Weights of a small transformer language model: RMSNorm before each block, biases on query, key and value.
Each number is 128 + 24 x the weight over its row's rms, rounded and kept within 0 to 255. Layers, rows and columns count from 0. Numbers have three digits each. The size before them is the row's rms in percent of the matrix's.

# up: layer 8 MLP up, 448x160, rms 0.174, rows 408-447, columns 0-39
# down: layer 8 MLP down (transposed), 448x160, rms 0.175, rows 408-447, columns 0-39
# gate: layer 8 MLP gate, 448x160, rms 0.17, rows 409-447, columns 0-39
up408 100:111114156117103127096173112149152111152090153102101101170136132107149108148138150107147147203087133129075130111103090108
down408 098:107136115139128095145115116143117136166159137133177100109118126084118166137113154135150134122124107128131107118165161120
gate409 103:152094100114146136121138074117161115113130132082136123105104098110143086108156105147107176126115113132158162177151077091
up409 106:142133146146134172105115117163146135113119129134087134102126124136124075125139107158095109135096102135153166117131130115
down409 106:122110110140147117096145129136118159180115140124141170147102118094103089144129132134138125141107151161105148139116087164
gate410 102:087134143120124120118121098116137095163120126120125111140149122161128152138142086145103080112143141157158090192116125091
up410 102:171141115127125105140127138110149156141107148105121107173141150135111092152157099143126151103132126148134144100137147139
down410 101:128142154122126127130142134138158090099135141114129110125154128130113112143147117116094118178133144143103147106132151114
gate411 101:113079096155140140151133162084146143102111123132140074172137097131121147131147097110129139128076123145150142128128124132
up411 103:135104150103125133100140139097128143097153161168188136176162106124154113094107120132168133156176100150129126144141097142
down411 102:161150118122076127100147126157133125155178126138104166124175072117107099164108123124137152128117103117092115152130117091
gate412 100:101112094129108161152146126155149086157102103114166131143145125128117077159133111114149133166122166130108150103152137125
up412 103:125103126095138172144135128178135126128108164127155139087123165142152078168155108098147139155150141125115125079166136139
down412 100:119132154135130142131119157134122136155147128085094146137161048109124141154141128163121127132098152115142128120126148143
gate413 101:126159131111115129132124114094124147106116140178139126107118170170128123178164076150109127122126088160145172159145162163
up413 100:187191172130125115113159148104148147102124128102145111102118150156124104144095080151148136121114110091114105108130130140
down413 101:133149159088156129164130108131137102109154140094134120128098135110130131146132121117097107111110141111147138149101139162
gate414 101:163116136070131174087125125112145119132108078154126108106154104103113145085153119159127143139145136108105128167125083138
up414 095:141139084140143098106112125168101118164101161154121142126078162122149165127114127157182087118144163112122134139124130146
down414 100:107136143122125147122114136111181142128120135139138091123109129160131153106116127128127144149135098169157098139124076127
gate415 093:138165111108113089099113143168100143082111150097118105112115129091111119092093133117108113149154142108115118156096146117
up415 097:215153142150091129087167117101101135136148176121111120132094131137144143121146110113098084097096130119087143094117150142
down415 095:149098097108122148092135139087144111082169120117154126115132157153158148115140141130117143154137113108122091133138102145
gate416 106:120108148187123123108138120115176105169132122156129136111138171149135112118098114157128120133130106154096147141105155102
up416 103:157104109149114102144148150135113132138139152135112094167142111094136123098138114100146157169141093147195120142151119142
down416 100:129153133142118183077107156150128151115133168161108126141096118123130118100165107157129110159165127124148100123121129114
gate417 097:134126139127107112109105121164114145146145116179110134112148120132139122149126080105142164091098129114180120147065134146
up417 098:120153111129119109159147114150124119169150127106085172181124134131115126138140130112197114117114144132114112093124077138
down417 100:118108164124167125107092120136143120093140114123133137116108112132127118148110149157101120105093106139142129126151159106
gate418 099:145147128101173150113080183117137111134159178130121117123121143125086125168125135151108144121088129127107129173149124142
up418 100:125116112140165137124141131147124132094162109106132146141167110140090173155114151136120091137111137137100114156123157137
down418 100:120147113124127124141141121109127147110128146176188137110114165113164114150166117129163135156124119081173145151140142130
gate419 098:113105112084121107138134141135122108149137136083152098128129094128101107106145140112098122086114074138127056137156122126
up419 090:147176080119120155118126128082120089120144108153155134160107125133126122142128137134108157134118147130107137150142151112
down419 096:155105119124129138137158148126108131140109154125104128137171113109113137175081134125153099096155137131113104168139100128
gate420 096:134140124103097153146133106127137161177136082200116111116166126132140128122104059121108148112116146144110119170159155114
up420 097:108164094140109141114139117124101118151170113125097164133143123135113157128078129119162098116106115164139091134137105135
down420 099:101133144134192160128111145098112096131104104143122121122120097108132113169108104121153081109155099130120122115098108139
gate421 110:153098133129135147099124133114086074116123105143139149130143192164119124162117139147118141144108135107111123112129139124
up421 109:142126105098157154148122106163140142151107150167136135098114119123097130138105124156140121169155079110122121117102133114
down421 107:153130152117118101121178104127095101158110148143077149130133153169131131094102162114190144146105140147175076121112143123
gate422 099:138103145127136130129149156132168149134136128161122074161128137116107152154154133165112151116167112123114125181152124113
up422 100:128120123120092134078159138145156108132157137160093145138114124114140153139135088104175087119166140124123112148133147136
down422 105:144147117132127130142135102115141109125106109142092142162132101098099124160130150104150123116133161151130145130157100120
gate423 094:075150126108102146115156137150167120140123165134112142127128180113135134180158126128107143118133109145090092089134101100
up423 102:137150115140139131131154108125099090165136148172147151102081143109107098128129105140150114145102106129150063115140145113
down423 098:136109141116122137117117136123090106125099121146146106106117157174145127113100099126123110092113112154103093142136110109
gate424 103:149120145127133144124125152105113131070112139153138116114174129117066151127130120097130172165147159100098122137131152155
up424 098:130104122120147102124153124143113147132138157129118091106123135132121109089179110160159137135086112105106146099129149144
down424 100:110134123125147124121132128132164129174127141194148156113101134101153130149129118132131141089116136153169094183141108136
gate425 089:165139138137080142152098119103140105172148192147131122109107124153110110112107087165156134140118074168140103077130129118
up425 097:153130143143147151177171103128127108146103114128151095123131120139124106138135119147128120139134105137143131131094179106
down425 094:086148157096125133115154089126126112109102118123095179101130151150134168129189135079135126143136090103139148122105146113
gate426 099:148108110131130088151112106140138169110086147132074121137128134083081118133119124113144133134143083150134129117145135141
up426 095:130113163115128137150126174124118129120134129134105131097165089182111132145094110148166109158087137146108114131136100171
down426 094:134146174189103108099139124067149137123136119144121172103127146100147124095140174079133157178115158129119154134147136117
gate427 099:120180152166170139136134182091135143131117128129164144127134121142158111121119145101158165115100108142184132074093134165
up427 097:148105129108104159154180135113111111092120144153076134145128126135115146176158120126099117124116124119152140170141143174
down427 095:183115096143178143162150130157155139133155151158077093143088102157147116100136140124126140110132118119121095144122142128
gate428 103:107137156097134115108139133178145126131130108137155145122144142134137109147127121163130155109174127147093104090154162109
up428 103:104129116114151109116104146102110118114110127145138146123100125141136134109127166124149097103099141148121118135089128131
down428 102:109106102108113135131153093134146085157105160092136136122125113127154143111136119153129126128154121129169089095144137117
gate429 125:121093173134153160136136135094092123116154099142116103109127140150111089142151124131152111122188104178148111144140152148
up429 097:158117157119124114130154115099111115114134105137117117139104130138133130144147146137111134092134113120140127118137141147
down429 114:135146092145108104111107133169148159117098150144142136121094158116130119088129110104128131138094134120107129103110129139
gate430 100:167093091103147150087107087137115160131152139120073114140084114169105153126135091120123130083158165107116126105130096132
up430 104:122087101114130146153131079109129138115149141085097161131104145138089157156142101109149135159185165180135133105137135101
down430 105:116121133135101153132143118127119140052097136126129115132141157124090116166123149125163110107132126183132140129130124112
gate431 095:119106186092151087126159127115132079107162125122111133130125148117147118133134084152109156131147156139143132126173140144
up431 099:128081122100131159127186111125096154123142123094121120171179116082150109110107149114149131193165130168119116104126136108
down431 095:128149162142118113128118150191146108171104127146097131122150117126121132139112137129124195138095136134121109174168100131
gate432 094:139134123111156164126104146110085157101115114094119143081124116155117129123145112127127116104084134111106138101068164124
up432 101:155102091109121091155136133140158165135126118110169131112111113185145127127140147129165118096118105136117109115169124133
down432 100:106124136103178107110123111134133151110072127071087097146124123164161089111123115166102104118115101173111158132156140100
gate433 097:140138174180157109127105155146163113088118119120148133118106116157129108113115127081115151134124119112155083136131131126
up433 098:116101144115154118133136159150107108114162094080120132108126152074126120105147127157136146152141138134122091101151097140
down433 100:107139167170103141162113072180143132124098125143147146123142084135110141163143092137076156147095131115122132135131073108
gate434 096:132154128143134103149122125096109174130137106177133140105127114099150091108134126117128152139135134155156112137150125118
up434 091:148098140134147106127129089167151135149080117131115157145153080102142119133134153107153162114111126118149117199147148124
down434 092:138145144163130148143137121103110110120141151076163130098132170159113124113124139209150120087109107112149154124075135129
gate435 096:151145119103157090145114149108103130128128126136134125158122133112084136077113116069105131158090090126155166109150146126
up435 099:142127109130143129174133115069089107088155136117106159125132145106120134114104095072143130136155107134129170137113149133
down435 095:121118108091077118133122131127147150124143115105190180130187128149119123095165147121108131142122143114100101119149142130
gate436 106:135151160104146122125134099106150147136148104079120147136091149134132090104154136144152124151145104156160153109161128121
up436 107:141120135147069087098129171094138160123115151107102109067139103160137112108116134106124142135132147081190139133098120151
down436 098:162129159129115160105149089109118080110094142125153102134174147141158148109130116176128118127135143111144122119161145152
gate437 101:113137141130166157092099154164152092146134113178134082136095164149147125124112156108126113144150151094139094143110123123
up437 098:152131096140098123165143145116100140107087138078138159119108106126122141140073128178138164098121166115123145155141152140
down437 099:135158100124129150131123152105139126099102086092102133155120116121128138132117135156138109110138134138104137145138131134
gate438 094:143139088100136134178105149119121148118144123150133120130131125136100114138152126121120094166106136161154149171075116110
up438 097:131132173164130142108169121131171138124120097120136080173153105131088141131128123137103134087109137087110104115150126133
down438 099:133122054145076168129098170150128162181146115146116107104137147108114132129148129135113101113106122125151119137135167121
gate439 102:094150161143093125087117098120094143148109133147139083150152145126143141107125087117111177093113111159116175121102123129
up439 105:114109057094124122185110207121160119148106120142118110093121119124134108164124124144126105138117117113107151128142129159
down439 102:134112109118126088127145114098136137132144125123136139103073090119114122118180136127095118084134128132115150153140131107
gate440 102:127150149164120122134130116152126135117118150164123124129124169084115118068106110145130169119129144159080160139122114126
up440 096:134135115132142157114082106100106140117132142187106132089167154108127139133137115153113159138158133135109145145141135123
down440 103:130092125156086166129123113136150143157115145069133122143122126129097127146144129117172078150140177145139123148121106134
gate441 107:161098094166155138117129129124140119112110149126135115148122131125126097131114124161200192117138159157145152062133084135
up441 104:122124109119156154131085150127145141152102136108131114128128126122122153171167116173166109142108099149120098143153117138
down441 106:122146166103129088151133109141091112143158128101123130123128119091106136134138139102145143120155148158107134123121177142
gate442 096:157101116111106085110144129118127123143088141123151144109145105122117101133161091107154103121164117090114131083181131103
up442 096:172106124075099083114148106110156121106156169113104079137103144162155109146156106110140140136141120125106126091146119111
down442 099:126110142134118110111163138075127093129155091092123103115113130125118098100163133116141107145118131104137157135121120131
gate443 101:104121123140107136145152075141128113095169109162143162141110127148168143141093108131080147155144126178102150127114104084
up443 097:117106156146129124160163140128132122114157155130091095061114125125139153139126132173117110113137141150119167131100141173
down443 092:136118209131142129157131132133113090098128115165081140106145111098111126114135110122128185116094107134120100125140102130
gate444 101:172097137090130149127124120094121120100117120130127111092146134128107118137138156104141125110133129148113136118133143147
up444 102:126140128168152103107099138135173124195161121130137116094105124146132147133141090104119101162124125056171143099129070113
down444 095:149112100128184145112120126128142144116129122137154169168092128153078094078139191133082117093118121171105149122111138127
gate445 091:142110131153130165133131070147113157110161120103108100109110111163172089176119076146105146082095102154134113087118149160
up445 095:145155164132132167093140128137111138180124099097166141180145144093147133128128099107122158162165108117120118131088129133
down445 093:106156144124148151180108138151094095127152113128147121128137149146154156134142171109103105118115133139178092152188120126
gate446 106:148140121183104131107125146117091108144138122140148162093098133127125123098110096095098132088094142126093121164131168113
up446 103:111108165104127120127143107122142140159164134113061141088108159167092137176186116152175109102125138120124138129115155122
down446 100:146106141101141134112163114107128100175111136155132108125119104115130132102146131128098122152117096127145095145122159156
gate447 100:131111186158092113104126144133136144142112134137188122110154133121109175122142180163161100147148110117137129132139117129
up447 107:096149117130163144090143126115132124159134091134155113121151095129124100108115143146101148120121122106159103111090106130
down447 105:147147094133127150116120125109120094143116092136158103133121113109107161109138135160078114148118140159152112118127106152